Part of a small language model's weights.
Training: 496M tokens, 3786 steps.
Each number is 128 + 32 x the weight over its row's rms, rounded and kept within 0 to 255. Layers, rows and columns count from 0. Numbers have three digits each. The size before them is the row's rms in percent of the matrix's.

# layer 7 attention output, 192x192, rms 0.124, rows 0-144, columns 96-191
091:147147183133126107142119101129120102124103122122110099158160174130097090150132069135128081179180146079142111085103145095171090144103117145051195157123166106120134034111064092050153090152079125177170098111071116086184117165151085112208151063083113163133111086166141143175142153205146153090
092:162185166130135124097136134189108082134145141090145126142157172098112096110129078147137109071119134062069208114108158176113119098025075167077169132166127157158121116166098160128156132145147072135199102130098120131200109184132183167092156124131106097151157091082160165189125121121131158111
120:140128109145123147151155091096127099120119137158113103198115179167128133119176161132123154109133094148145091088191139122054095121073171125185112104121045177119100127154108115160148122192138102135183125136095113151175157177109090078238120104071141167100152113136142174140136177141177108184
102:136200087131108103136127153114161089114137125123160149178067119126102089118121130141071120112153091075156085135113146134107092141060173193035130198110153212125192120118160124145144113085090154092119153154169113148097192066107137159172096131136100142157137142198085147184074150124132140126
104:145136138141130118081145130118105095090143116163105111137112134143106126145097092145163127128119198129106125141129148090131079121124084183151186123185189136010107077119126145104120105150146079134123100116120064208157111157161110144095082150133092107151031135121096180157168104185172116109
109:150142150124140159098153133154130135128109111122140091164126134140123121098090152160140123133108187115094055158122169109089108216114095117169125110087120100114183137187165124077101126114052147069139105115166171190117147142129163127085110137106090151116159145123139169180188053169112106136
086:121104142123183135123131146132115132129124120119126107089116137098113145128127118135112154102139167143142165103095069233124161202111151155122157148104151101145161144139158099055147188181112111160074214054106119171198105170158108154126107126204149149153094144124087104125140160111185109144
116:133132136131104130090143104076075118103106097157130140130135131155124156141180117135101136103141131179114194090149161146137113129096127041136130157109176139122159097081150090139128101165122170172125125078159098121082082064118131167167157112098154113147159073119105120091148178065144133138
090:155105148106110132121148115106116123118117122152146121121113177129128136134139030169125143090189130118090161109141091098118153092081108067231143156195122149128229174079097141100124147140048096122176067123133108070131108124115080138169105064125132128151166063103080167118132092163112133105
093:171136128089143084122142136101170080188126095124128113148174121158131101143131088120121142090094128149166134191121092111102115157097145191137148169206161148130211145143139054125113154107130120093143089116137127145119116168178137086151077114148162102168170125072113123107184143137114103149
095:126148159100138139128148148180121165101116122099162155114128154096092130162108126146096096099134199115094167112165157075121167097150103073136149124100091128167160152158096155117173067145218104150149226165104112115074164173096152139101106207138142135152144140161114136120101110135141156132
101:156118144151141138187067140134097104099173097152163085144155112133114121152111102118106142104150049100160115100151157145143120102156139066133167073113089176108142077127089104141057179109100207115146158204110112186114128168157134135111113097187130139127196132050166099054164104075187139167
111:126165137122177137108168106145126138122147155132114064141114114149132119127166161115135100117123224141122088136076133187122140099116105119150097158071161111188135107086094159107129148085243133101120156028149162152090148120075146094114138196123110175167104061113159187148103133140160108123
102:165155126088114157141145171132140111109160106099087133124193140131125163127154161128073107180161124115154059108111128065129125122089084151160202176120173138162099147121163078146144138209120106089184158154116146178124164141123049110171130131068117145163100083125131164037169120131172115109
093:089150165197115126125139127114106130150105076113096141115142163140127157103146144160133101153108137093134188091143139098172139162156092080172092130062131182144064103137186125099144058110115111097138149149153128136093131114177147173144136109132090091108134219117135120130097176111179159149
086:129121188128148190094119161116090117103104114174157108085206160089143154188157108168095115129144099120143081117111082159165185180182069112108157126186141109086107097136138127141157093175141162115210143106103127127143116108150124103106177113207096091125157124083163125103144083082145109121
101:126138136129171106121107123145151122138164152173124160137152131101126139123099143141134141080138171163139138136101131176179094142193128188135059146102167078095129092113051108139137104121153092081186110119130056167117097143124039124147092173052159153046030121131166149121103133123132091169
119:139132142075169158123137165138150090132096104161111128166080176113160113167117163115119141110134145136147085139093095145090128146160096142107075150187156079133194111076166109102088094199152163132121108141172142063082125117143173103130077085131097139180135129039064173168216081128136110072
095:104156156128131098106126139132087103149129125158145145086135123127157122097120141080134131109144121151127126161124109114114184128122040150161129170130095118094158136143114200069118084134065129197094139157131146193130169191173143109186098153126123084077190159092191146134097061156138118152
103:139138206157100115149133144155127086129146139165097169104147074135129126158146146094138164134107135150119080121210124101080128109129125108101129116149150158157160132116089201171066111149091141105166115112134197074053105123173122160157153145140113139147066201024097133076152111090123185168
101:166134145130151126121126070093152156133126132182126117144091111127134109127090114095184082108107089167169131156114130132063099071179140115184146115142086128166124066176095168086126111165089117145103053132082135121176123144090119096076182158150145122125122165174143168179112130171113114125
106:109131156164135149120108179105142105121095069125129107110096091073080101157151131174119134135126188029118100147170116174142159145137171094105212080143151137106170097161184139166173129202130164138113136093140072146084128147142096089081210093160112150139179134128212111145199104104128116163
099:117134090128155095117107082118145136130127108120141134112151136121123122174149082190119133072133197125104091076139108108145108093154097155133095139165130132159075185113048147142098190114104180130077100115100115124165052143146125154121215074167159094227120193105130133138110130130137138076
085:154091121107143125140073135124159162140079086167101128133127086124070183099130073105144097096122094143157158133140099107208138082100089124156142138062132076146136173146143153134139150116163154163094095094110155039176140174141117037143138139125153201150128170120083171119231173135172082139
100:119129109149136099104140124091142152188141134140132119127100088087168153137126152186172128095140132127142093062121174156126122121132131119229121135136119205164093160118113114099103149118106153158126121083140050161143141091123144095148095059163164120117149184206150197162159197145102142183
089:177106086115144098133110124086064149131138109148096103148135130095180132150178170064187115071106100142178131109098130165087189073098101181134097077096070127193098085089098118145161146149107079145084152109127057155151146093131086094126163132167091119164162105160116147095176151123098065091
106:139096177117171131152111142137116086191136085155075138124095091171156086140067124120161084133131107164197113129118160138089125103139110132110128110138136107077144180141178159175061135138148161124092176118131128121133080186181165150082087069093084148162181141069073150141138123111118201104
102:117132150087166128171120126140117118151100122152144139131116160139132171120105143152101088087138091082022089103104116107161096109186099141138107140094150111132133155136056109138163142135062171168165089155094105156153073134141106134160168153092143165135216130093090098042149159182122110178
092:106146118182112125059067161109162124158149104115138164109121103156096167179146123151126135177161183206145139166117197159125100083146120127149183156170156115099073178187106165145100132143090158103175193155149114091137091083120156123196154131054098126069126131083136143140137118158155117174
107:147096164107099155135139106165133103120096202150131151152187117141104152109150117131145121180120154151141102125132037059115122201173065148143159081185119127119118130111111139064076068128151139078109126120125140154073154138134104127112122155117147087099113053149120112073230117102091125086
099:182144129100173153120118135099128132154161072134167159126153156172094149097110114108105129122136077097147176113118166097200067128099157142086148153090156085113209158104148080140094163117169109167145131107133155230180148167157104106134111160128173122096055121201136099129209129114197093147
098:144090081145180102157141144164083155085152070137080099115130065103118111146104131112137146128101117149146131109135135164107116172126085129153087165068157082139135122160144162090126102163161110150075148125128154184181179088141147160104148108084109122120157181118148175167110137073221125159
096:147130154147140127149088132112147157132148110122181113131130077102112158129114091110150151107127071116055171143173186113158138131175117180167100030070148150142087170182117200125126156075153124151130092102182166056142146149123119140125089097122125100114088122090117194145167185143162169154
095:125140118141073113111133080142125134114162159115136107093135090124156174130125082096102116125096127129157159080108074072146172128094190175178124128153140107138078109133127085046129102159076134174122103131115071067077122139101159142148144125148112123098076179129159101127110186151142038125
099:106140130112145107088131091125151099137079122163132150106116154102153119102148117137138114143100157119139150158119133189124150095150128150144135101175138123116111149179201119145159181105252161108116084158055160094134115127124178183093101112102176118152186034136164128144117104172155110131
105:187113131096116144140140102163071147131168146141153114129106166128143090155157157137157114098134116138158149071149126112112092077149097125037136118133206101118125093124124128087174131154148209103131116104112194106182207071115140103064132075137146154146216095152142085122143176099121120120
093:122197166059101101108101151162104141132127066092120150093110129096109128185072143057143125100126159138095097128099159099179135121108127099082120101124162132101120187116155190162099112137121045159111153140135147101126121137153055103124141111111066089092117134159152162141136156101190150081
120:161140118168141132132127057097123156137123114069107122114119119145105112154108130039152098118117159176168135111048100131207101085130137116155139177143056128170100062145141130088147190134141111150104113129121140129136135183161166155124115165050074114115146157157136196171159151087108126139
095:115105116205182153108079104134145099159119162128147127157155134121110125147115116136157054091147127088090136181071118124078158083117191134102105130119053062066145154126089116105131147133092121125135171204116179086141091137155140171134082144131086097071094201081110154183130126115202159162
085:088155159113120118129151168106092184119106110115164183181107162108180186139125168106136129134155114069196046106146149082183132165173046105145065130112143150095150096106178111130165129159127186094123129127197143171138119143148160079189156079152142119133120100184127175099075164160118152083
098:171141104151214113177097105162106167109093081136133111118108143082108138116095131155118188119157118130117112074113214119129182111076156194080133169143167121135145137160105111126079115110141149112098104120138119131086119124160133172079198183159130085068086138115121160238121140166148114153
109:190162035142135128165154143172085148094089147142162140078103107122174172080127124102164098124114095165119115110124163103098145087101113066061134085073150145101112143114128171174154140088166139120150139116082139081095105150125165173103086157156094070137130125161126130156095074136140039155
097:086145134149147169153176131194126110121182106134118105159102156187183107101096134099141147123114152158133139058144114118150062180162237129106119092117117145117144169169140097072156117150097115192186166125157075065149175128112112139097102169104144091103140126139043150120091117135087153131
097:149144106149150127180107091122146133108124166106115119150131089154080134150110142178088151147098107102156099108111170077132048091104147187121098173206143120135141123197171160101152139107093175147133133096143142107072073097131113081119068110144139163138170073083125127067083167119086181204
107:152144101142139126081094104143078164117100077147133142159125083149121154104171140100125157110152166116121107124091148121118138114171100115126181096109125190152110162099215123134179157114174140119103129065208124105093108140083122122051119189118161109088171128092131098170126173123150088101
090:137143127128125116138077160165150121187118159117123145140116108158165119141073116120088140157100111060131052136131054094226127169096142166143114133148128145137136181138103114143118133064091094148151075096081221078126080157158147116199093119105158185157161181125142132083151117133120178126
092:097126094110143109170115115083109146132138106170099148128076139103146055087155123102089134195140124079148098200193182199142172161161183147113147113103054152075168142113173171111121155064112166093121091140196086105129198113140114119070087131045120108103115090159103135101114128125092129094
115:126106087147129125043126103130121126157138160136132159127082099161135077115132092093109142140130137123158140150109130162105111122147124133195147089107080134119112029088153107147181216099155154119075133142132112138200165107151158208115119080130147165134096099163094164122140094143146121134
088:136140098109174142150138123106169145099126136163154224091078129098141166164124123112142073109103140100091130159097126123133148090171124126124177114099116083113168130083115070130077193151187084103159167071147106078120137155131123107178102161155122089160154088193087142170127129073116168105
084:179091120093151080096151161124080152130124149148137135121111137132138135121167140125163105105104050157153115130139159167085139110114108119062081121104168087152060073161024176082145197144163143131102161092153135044159142159122140148094119158166169116156143163150029149113148130135134055158
101:077124092139154075117122141163123143121116128108109122102141123165131146122099127045142136135144118151130133158079088105150135115078183167086157124078071147105142143091116093151092180117182181174093161126106078083145117196182180099178181087137132160133123129140169170109172184104182118129
102:091098140137126075125111133122098101113130115119129147120129177146133143125144103135123159120131116090112138154081129186171132139113123101109145134161082126169173026125079098082121168143106186098092167132164056118117069055180132139156105158136107134095100178087070119130119074102153141124
080:098109121125152148151124153118096147135090086165209132153115136108129151127093116151099073136146131144099147182194040113095076116107116100106182134051107089127151204071144120143102080076137160161192120156158081171102097176107085102146167075134131130121160083121124114155083109161167168163
101:137186109089163108116138130152167138146137081163102152169118148144137128132122126139156107140133086122190155181127147103064115185086108177187168112052091142160095149094109141136114167097094122097151123179120111108178128126121096038222145176055100150154193109133092150138111177154162153146
097:084138151080124119132150129114104149133144152154138143142128128118145139130129143134131165112104160124163134183100113163146179096095092119143199111111164102025106088159104099109102094206127060144098093196140147123128206118115118110083140132139105119150119170122107169139097090158158225090
099:139111140092121132109110079091108080152157073104143147139183168091183109166140109123140145141126073112070096141107157109147126113167116138173097136101068141175186103165072149193099142131092188132140114131125188097119141132165075135129156101036169147192132099085234104182105145098118131129
096:074116105092165164150132089177118131106152116193144115119118184099066123112139115163138125102154114159142119110107091134075151084084129103170094186065124093059150162130132075082105110193078215107123132156134080104152120137060093144147172087138181133043091193162151110164112149157156109175
108:080157113164113106110134171134135128145148128173141134145158151069134126094128089135139106123170100074116126113119105090134126102140204090161112140105138163151141129090135116170140130053189153131122139105134108091014126100120164093180100143128140197079115088187094148128112107176087051083
100:121113079144140116116099092105129135115123139138084124131130160085123127100145108117139142150114108160132105187063149130136070155137163134191171134129138094164083056108144053129087115144141072114092112130158090107165139119162176144122111162150207083087090144188172087216101192118107098078
111:083127160138119132125128074121156126155145181099113138102107119095116105097114107124140134077136087187158122077087155131118076186073156106129154103168072134156113145179107146115132143127108114189126147110152137108081114158097137177077140121066165081128124070171137136073152034151128133083
094:086093121106140169107136129113112139136155102114089114083082162186137129124166111125156104132110180128105091172077162140130160138108103088100211124112078109189124127139153141083129137209034105105177166075153162101124223096149157167128138071142151148065174086145134127134128122107100160133
099:130192144135167085141092108154153153129155070140112160156133131112099105101114104175124141117120023070206131145094152174077095158161171092143088121099153058151144107115145164089219081107134085114134119141116056102154127114105116122088115145100134126085099122073125131067110117068104128062
096:108169162134143186130158129163087128124139076108102134131112126159136102112157167077125150126172136131085133152113146148118177147175157115063149167197068169132055115151205139133189105178165150101108139088168078112135179121117145128133106121163085171184187141158105149137162166119134096122
107:157124147108128106166173116139178117159132140130134163131119143150106132107168098128100099081160162193142140161092085165151154123136112174105112178177130211123197080138126111118152142097135104114115147066084099137214075098106124089142088122146125097116149116107139159194194103153193124090
100:141109118177107168133150191083163081138142135188120126142056161100148123075125131103126138133169077127157166151129120131186148128158153150132120165109107134152134119080094087205094104168090124151092119126043109193121132109041147120120108097141064107130081156089128089189182159126099112120
101:121114077187166110156072143124122103070146144156096128138118103058153168117081148077196152137110078172157080086119201172102108160079118129099107048130107154073111142107054078091178154155109143092123129145157129119105138141110136138118128141117120141120113091119095176197083140047095105141
101:121151104136156178148156138152150113126159118122118148123174117125136103133093112149075174138098130116067068170144182135150104182053163131173157137072148142157166166178138081216070123149050095079129209142104113079182060084100084144139121068113110121179138110091161092115113122149106137138
090:090169152095183172149111133129145153105122123183133142151122168163083086117120092169143156175133160102112152152183102136100140177196183161124194098145143143089128156120116113081142205111092128129167120109102080136159147038129128156114095171213128142102139137149182146123094112094095186033
098:157073116100116120123117146136138126153143107156108120088137145055149131109040145157131137141125182091156144166154088186119081111128130163131064125140131114136123117161067120171150110131090068127162184108086181118110171201104063129176160121094090117174124136084081160128128115082131106096
096:109222172080124083143173164163149084095087111148169137166130122158137177129156115129122104120121138120119112153144131098140122125042099085054111129152186182087134134097120105122075103139152154109094193132174133139121204099104170167137115208110143187131140139121129149152161108081157084118
103:115151076113139149102143072152102141140129093150160162088111117137081084125140149126178139179151202081169082192147087103198164150177172092129056115176135092108106145108127144136151122094153143178108108165173180143160122132083135137147131116197178135107155087157086146181134127125110100148
112:123134141101079116089098150107109087131080108141156178132128149147100139108131094106151145136063117103075171099099148142226117163116093096080141116144184145105102156130162172143110184173160128129136007117128190131103080139088138119157125112085122113081149124175119113135111151075094084084
091:191205110082121150165150160114133131145166106177104104113117108157148114167111144117072110131127114085118159134148102077094158137103124159082105133175121142132148080101114129142077093153149148096136110091174132126090054153090126145102142160118157186156212093163122161101139119095105169183
097:127103093155156145154140148143149117106129158146107131106181165150094129133157109129158155113114198112121170091125163101112182155142203105106103132114143137136158093169089122147130084070065134114169122088193127168164125111092132142155104192139164135195111102136117052119141113099108095128
090:098141157149124153146097168121137147161191136073131135100106161126121146122104147113130122168118088092162104097115173126107186177194076123108178089152113164134155110121136163171119157088168052136079128082153143130163124122113029171073109132169133148132103139094147154129107075074123217158
093:143122194112119137107159115066155110086142088116125123103103167088115053105123095118113140154191137133136103143136078119174129204063127075114168120143060103083141114098197150215141130107106147105140199125084190162110105093127097143144164106082127153175124138110146097182164151103125119077
104:103114145110110115097067135155141144097119122157111113162146130112070182125137137161098173107118131107167167092124111137115170152110131140135061113109087158063091081169128130139140145100083171137115100125134115116155081129152176115245155114117110091131123118081115112131058191119157104077
097:120135074157099143140120153156183102082138122057099117144174110156125112122127088134146141155092158180083235166158139115149139116132133145182160091167079161162185118118116170156143083094159121141098116130170186190104144127097120197136125127046095138155126197071136109118171163114111162124
084:159115145175139166125099145136138176128154111108117100089072099137132103189154110119157073120117109122156104077141138167099159095082085141090141114111098123120109151062082130094156191195118121112134155106082093140139156174109126135176072110135172130145151127083178130157176161064099118195
105:106103201123126094104145141122186132104138042151122097135109116157103104127164100187132118102049108092149127103093077139152106117171179153161156104132122165110174092120199160151158144133140082173136108090095072039147084115162123171120188153119144162200097132128192179102155110104075196102
099:141147123129114125127139133154098163157127138110164113133169127155144122135124166101138138102120099110050107053143106179187086088059142112126113129109133126123093133151122160169083118116115073144085097096199175140221167120063077117098126142154146133114152172101110089134145164152127107133
097:118118142131153164123160097140088161102107158148183144108151051169167100109086164114085145142062142126108132139119104159163066122125132103108167142120106115047105094135168112118055195116120145097151181129134194172063196091117072125141139167119156114084128131171067162103110060083126152158
105:129115141179115101142157116143119136144129168169156159135146115118137111110155150099129110099149207178118060104114110073126198107080119114151092168090135181118151168176124093169161140140180119124152124127127106128163103120104137091124092104076194135111183192102159073136140161110093136137
097:159121125121156116129105093133115175155142143143154145075132158156163170135121112134155108099126124127183107129137170134097086101074162106186096152095213112109221155096068144089118068141115070099139179092159179104116080085148145125086118114096064135124107127178155117087065103199128123138
099:143169099136146180131140091146107146112156131124138097110136147147106130102152120075107123151147164139129110165144113036151128110078149153088134138094133092200086056114116121160144117091104074130110076136162144136076130095099128119152144058104102154164132095068111111118124098164192157223
119:116086127148144093151133098133083158154202138162098150133125145114188096117104082149170102093145137134165109096073124134097155090177188083132151106171167105158124130115074219114109090135082123101058105137101125130133131133142166127105113120107122138141205175146072128150036128131142115080
084:103154104141145134110124133162168095118174118119106179120113145107109138089119164132174108125120186129099147146112099198024163143097131108099122124171098172126047122170138129106130144113170183141156165142027138138129136071079154136144151113120131080040146166216127134129086149111103082144
083:163196189102115088091087154097119143135097129165132159106124145149138097127187174171125141120150065132082154172143149110120187140088139139178133152153127116088119100095141106116114121113178076100150095091133066191089117144175094107156179172132115125186067125112151084134128170180181115135
084:140168090134106053138115113113078150131099122179128174087108110084100090117149146130141139103138121160080144115156205124149136197116111089173099178128132082139056183154150179098160140068186145165085085175195085169124125112154101145158131138206105107185126183141110138122116076153147096130
098:121090113137151149130116091175094175107150135129135140167118165147160130131089133064153080108094169161123119142087134091197097115156176154151165154075079127149102118106157120119163172130138123093146129101130158103072145144163100106127120174118037101168126092158144106162093117100132125141
093:096124104097167127144105115104068144084109134137157154141132122209132094138104148117134130157120179167169168181161084135134122119105058145152089171113128124213099147117142107098103067103177092126070078137126137079160139124151120065125165118129101133141137120147104150058134124076089180211
093:134148140136144078158133127102151084136080116103140133126124138183143132192172135152132158153147147137144164143060121147118173181105177134148146110131177146127126110168073081097154047152117087067082106089108123164183110071143160113174215123121137056148129158141181194117153092112160150098
099:107153119103134189138104168112154114186121125131154134115136164120159164118152106162112122119075112150114155116131135091153158163104144086179158105183133128082107126078141119187090160079147128085114112075135147090119145112181133154127126166132223121090145147113127151089115102163050085126
091:152077136073100114097077150083130118155147097177139124123082163101027147141184096113133150139131137109189172137125164203065134084137092173123148130140073090096124099073132166153154096177138121164092054194130129155136114100144100102123148124144168147144109123079146153120167109098137062106
093:099131131133155226128130130114184136100143122179143100117107113096111122164192097129115130127134130145087176127174108104146143149107127098199123120120159171086147166086117167106170077168141107136173148171116152177133140118116070153137099183116123133094139160116123143133109191128132137157
133:143182181098056200131108130148132101162174121108155157140125166116092193149116095122118164085156094140118141117160152108092128094089115128081122154166144181124082133119103099212137073189136113161091125120064142108080188185144081069093099134111112091061200130125181066102102072158101133105
087:133079097088104091157112092174152088134161097097172157096096131106107071123134113114119079131131188189127098159084134112098072098173129151110156138110131125136113165098179133134096118155116199192093151105092176110189160124172118133102110123122166113131108153161090048129134146173086094047
102:040173106137106128155114068150126138137137108146139192133149147108082125108127095125177149112134108119106110163088151171097112154107124112132067130158085132056117205084104095128155139114089110131088069127155160140149134138141166139080066077139063108106089175177152136103098216091088166096
105:156095111138142136177085141130096145156097098124121080145112069098122086097145158137171148151181110211125093081096145136139140136125073170061116139104111185105159145153134118119157145126168167166126136150205100183158051123121051135159195106139167143097142170161115155153171183117091097148
098:117146159061171146125097126108174112087141103124128130136189142135069138107176079126084126077145136119173176168155134096133058092103081116091121072105099118113212183124142151138173100181149072092132168170173153088182140146089083121164116118111130128175070090060199131129117179134114061139
104:084155112103151095125126129159089101113086034117104136156099123125134196101171097116112145099163175077145099079113153157100122147053111085153093164124180144109149114159190063149146138105162101095075074194145131093096129126172150107155145221140157194102140072139144116155099200136162133132
104:117102152111137104138110135118140138167156100182068137155126148129150089166129157163142075077150111143133086119112117120094161132172094091148121086175128060125120080118138176246189089162154122171120105099139121167163160108157147141100189118120086083125166147151085165147229095182143136199
103:169084160103149196110147155165076159147114104147108118135153163116198101132098096118091173144137070104079204128095095122150076138096153164150143124073164133164185113137192093193072118125097071098107121132141151114139194122115145114144103116156171132193157063082117159158128066085106156127
085:159162153090124143155100136159054134155090129130126073136176157126138074136121119129123180125129172135107062115078169156160120108101148123127152054105155142031146098204209039130122116127095124107131097031146148115123163140117130162137137146210101116160169088103073058164145091151096105049
084:084131149120137089117143134117055162137122129100115123123108117128138154131128136105161130135120055160104085121149157166146113200152066100069109135145153015122158170191169134138145179179121165100116087120124134158139123134100123108108099098144188134126100090141145064157173168098097135192
107:084090062135158131152094164138161093153130155117132135151145152118131116119084206144134082135163108134144104173063160164158125167114101104146087184016121121130098155073138131104158114117102180112134175139123116181165157164189110097107126149093103091169106150168133149164097037115130120180
095:125134109112139127105135146118097070098109105181133111104096099124158163124108148104087122087096135172106108151143126123116114137189090122111178142168104087102125189205117131154176030130080116128172115153113050106132125158203162127119099208127131081098100089099102201062144121131124172174
120:130149134135123127125176069108117117120124187207107143163120103152110119145082122129134167133196222157136142146103118135148066155129163146097100130107136204123131119135156084134111097080123130098087114137081091121168177115139193121170116160103125140166087161114133175143118143162244161094
101:152180156128136137189093076124110133131117131127153161173155108096159132116125110143043098155157070103109137108110138057105060088141149159098139092122056077072164096134148161139173113145075062131114107174127101067143135148105016102132124137107135114172113105124149108135152077073127113135
109:141111107122135122078118118148084084120099113134132108153116142112099166112130132151108100099135140095124174166160147150138134138118164125132168129068171143124123126119124141141118113170197163148192088123151123201199104074046195134146114130094172098167137135138117157184160158148129088124
091:125131098117148093131165133116129130125165048095143156101156156135114095122111126106129105151087143135140191141107127167085130150049123178137121204136156189070110047079132090131175133156097205135098178195181190119121118098169105115192126134094139093180053159103124109166126146174104167156
104:089159159096127154097126120128118159114142120138136136117121090137158126196104110111122135154095132132143156139085118115147110127066165134123167166142173107078176133081143123202083114075113143153184116087199083133084197177078113094074129079107111082156116098183100088109051123101062110110
105:141080115156097134095093112182151103118082111047185152067139145139177143109191148115143108166133144085098150126105156092193163110165129117160094097087104085147169098120139167137123115094160171125102193151178112111213144118075119176155147149104082159170086127107156107071154130075119093106
084:108108141143112103168133138111139135127181104129118130127154177097160121089126132135137078122170068079157148061118140143133202151110109113126140115098189120111209139108122143101121141133135136101134146157198027134214204179143071117122096106104163110116142152167078142097118143207097137108
105:104157157156145164143120142159151113154123194126158134108102101144146093133110148152139124082149079145151144090060113131135185145142163145076162136162061157050106147172178087175132103104185108163167125084122145137107130109139165051119102089075138128199150101107106142083090074078080181079
099:099158122114196114169113095129167155130128181119169178180095151118142133121164120138131137115135129163102177079112172138158128090151134154076104095168121110150148112137152158082133153092120100088073081089065087093114148122125160174145134131127086083151132142145145207115093057164049120146
099:131111088151094099112121096116091117118164095138147144129170145190108185167075134180158133102155151060141160076162110153121096129104164186118147177078115224128142113111106128143121148119171125148148142159111103137111147126198138129123094105061087098041138053103102110078124144168091172153
090:131187080154155132189137087175112148125083113115134104120114140152118051154078158070133165153131143093120061109105182056181108055094205131147090082134141178108156090165147070135118138076182160152136123084105148127091132133099187208173126123159096064165127109127131114169066133110103154199
093:110140116068114103114130109092127106120155110145106118110114094106175119164122177177123140175131119171137137121078213116108140118108135138191137102150163148124166168191089157138145062164079122155081137130104125115129124080167137105149165129147128116120150167101133139125050135173141149131
096:140125146149168088097143121100051114109173113088122119115096098162145130114158132103124156089163144107165177182133132112137187153148125177121071145104097069154135067149121143123144144164109095174131159068128092063087153150078169159167119180146169172098090148207142166145122086100184121079
101:143135066151113107156142170089169161157114130076143122125164106098100110159148122099157128176141160159169174042153149152117181086072118125096144117107073121178110156073076116147191059076103111139150137136163239120137080147124032151121101091130217118096085100119131112153134131099085109202
094:071085163136153056102136134128095146160113140164085165162142090101124123149113148120140135134126076083133116152091102112107058138161104146145127177114100078094132150093122156012176121127142130080086146088112129080115105132173189137210171125125170056111119216085060154160180119176100189130
104:161129135137153107150137140088136063146160099144131191115145120112150155140169128134141120148166119063106190064113153112122149192163138153115112117124129062127130172102114113141106118109064134127174126183071138129188140086140115122138089146110147169152169128165164150122099146140148157162
089:130137103146124114154094131174105158156168097175168135117148161153132124151131077087162105131134158129119114125110090108094142167141125056070143065097145114039143092147088125094067129102127053116141181098114192093158137119115181122168110095234175172109096161175172123148094128133114163136
091:134129153142177107112083050129110137138161120123136148110142196132133108136161152187087134150156104117133153198149126142155137136128126190117093233147153170144131024131104116110147168169140087153122200165121075123087130132137078094137151136065179135210178172134182163127106113091152112207
105:105098151152138048169117126103145158136175162158106169086097099168165150118157148131035097119104131170116124145146099130148165093169150096059083129140133123131108094125144169153144170157110111061135123145139138125107137141126152069192105209132174123149151184184105060078102151126114169187
107:158112081197171099098158129172117145155143125141143174139129096102121128068141154110157150165138082130089127132078175100149170109100177110174108069131096090153138145146203112109113147131127158144116095083128094172134075074088075129096081129125107140061141174157126116172130120101190095076
115:184129156104089138160094109093084115111138125160129186179104102145199136126133122131161166112127124123150062141199121095109192178072168181118226107139187143115102142096105138111143112187094089126138130150120120093092117110088074104108136157118091132211143092141067068097052127077161141158
097:111076153122132110119115169137095141093121109079092131108115187167131147154140104139099122138140162102064113101114174145119132110131103093082128077072116153114147089047096176088160080125137155127089096126152092118171137127098222124105183107082170110160142173131148086122104153182199128158
091:182164139106180136135106115100092159118076152089172134077143101102158139175121112093143132122093123190089085096191168135115122156119165159164106127170138115145106116127113045119126111082122112187160154169192219083186155146122168170136081218083101054152160147160110145135169110090120076135
115:117134145115084130128148098133169132105103098099141130105151118136168163138116105108096127125164154138109110147157122064126136104076143119111111070191138081148118080086162146133156196144091102108119231133093165114106104232167154208174151160126148145164131126176070118150169135205133152143
093:068150167129152176089116106129169090148085133115129096132148156144141111107135094119139154125164115089130138096055086193174108124144155073112112132113124159147176138105181118116147161121106136154119080156089150169113122184162101146130084159114079179108110147126131195121080218162045146131
103:164124134080150140120121111107133150150157160085099126140160128121167133112105128086118147113137085098103209131129076103110086123107139148077112147140103156178125075111114144077125160110079092164113151143163118116111109079164064115072112172163141100184140081110127151082129164125163095165
093:122127132087137114100130106139084169108122150183113147087160117113143141128171168108139104145170107192091120113024176179191141106097107079146101161185139083143143125100096159143133127130156130174172101149132111118115191069093117080152145198138095161119201103163116114139148074115155167157
108:122147127089119132121127177132094143112109150146128056109108123138133159112117122152156106114123101115153115168213046121142185060067088114125083143050052057098152141103078135134079098169068123094106161097094154134129089143046142111114162175121074092114136073105171117149158140215114132176
098:123144115124160120141090135114127103156095096095121091202183139080119132107104106173110073141142125058255067115066073123107149135095104125168185108104179071193107131183119096141150149062154107186127097144147074114149178141158131125170099136162135142116096123157122161154120138079138107100
096:126146138173229137183071142115134112175113179139088083136152175151058093150153149105129161122138110125090110084126092138149065107096116075102108118103114121152098110104167111144155103140123064063153131119140129155108155092109063211212121156130171156200133112082122118133155118142080141205
099:089113099117152076122059133116180139140097091088122094147091122129138138062172106202095120125123105106170070123188128205131162112194143125158113131180107130143111148097169120044157100089125103140121144113210070152083149116102161156193133148091176164156133180189221103138096136154176129048
114:118129148105148162175140115109113118132127149127098093101122104141103137074177106127095110081115160110106098091157106190110113066075075170191114118094054135077124130163093155098061126151157062115128146150158109172177102107133157078175096097078125137175118139190102143117086125120111163136
087:163075125123116104104135104148102117164119159135157153143109093147158141121084144106119146104099136156141077164193097142140124190091095162134127153082141169127122190087167118187078105158153100126109132093110191109116152101124197115123156105165101170132072105082089159100103145028152184108
088:173094144115163087140113127160147200126137120110084082161145128155175151093159129124125090110110075097153098131163135130084123113145053122115079180127138137145120123126142136109140124108084082199169163081097170154132166111118119123099123197072130104149133174099141147130156081131097173135
116:130153146091102088080092113135147100143154114106158123148099139130072140093131089097140156102117102096177145152081121162130069118102105182071096119097115129082132110119128144155151107130068129204193117132132090115150063086070143097134149074117063129156098148187095188107161162130112067151
091:155148195152129105166111176149119072162178155104147174186146189127147158123167141097131144114108070127066120155104134088100122141127118099146111115166139170112075106111117161174093101142153016116162227095116164101128138091135085064195159114100108098117099069123114149096149185124115156103
093:132106120167140083100169125101123151089127114142120151179182132094147097126106127069115146129157132136127115198085145154168134117132106170129070107077096118124156148172127165125126086169074128163092126203096094107153121092121036090120089136111209097203083179075085134073168157116153138128
100:118108108116064123152120150147155160132120134115145170149102142104043103116130104126123125125131124180092162116194181107208078088125187121124114183117132092060166169112146209162151108127038147124124172142154190099124059198093094106155123086158150161128159120109144120142146130126093089078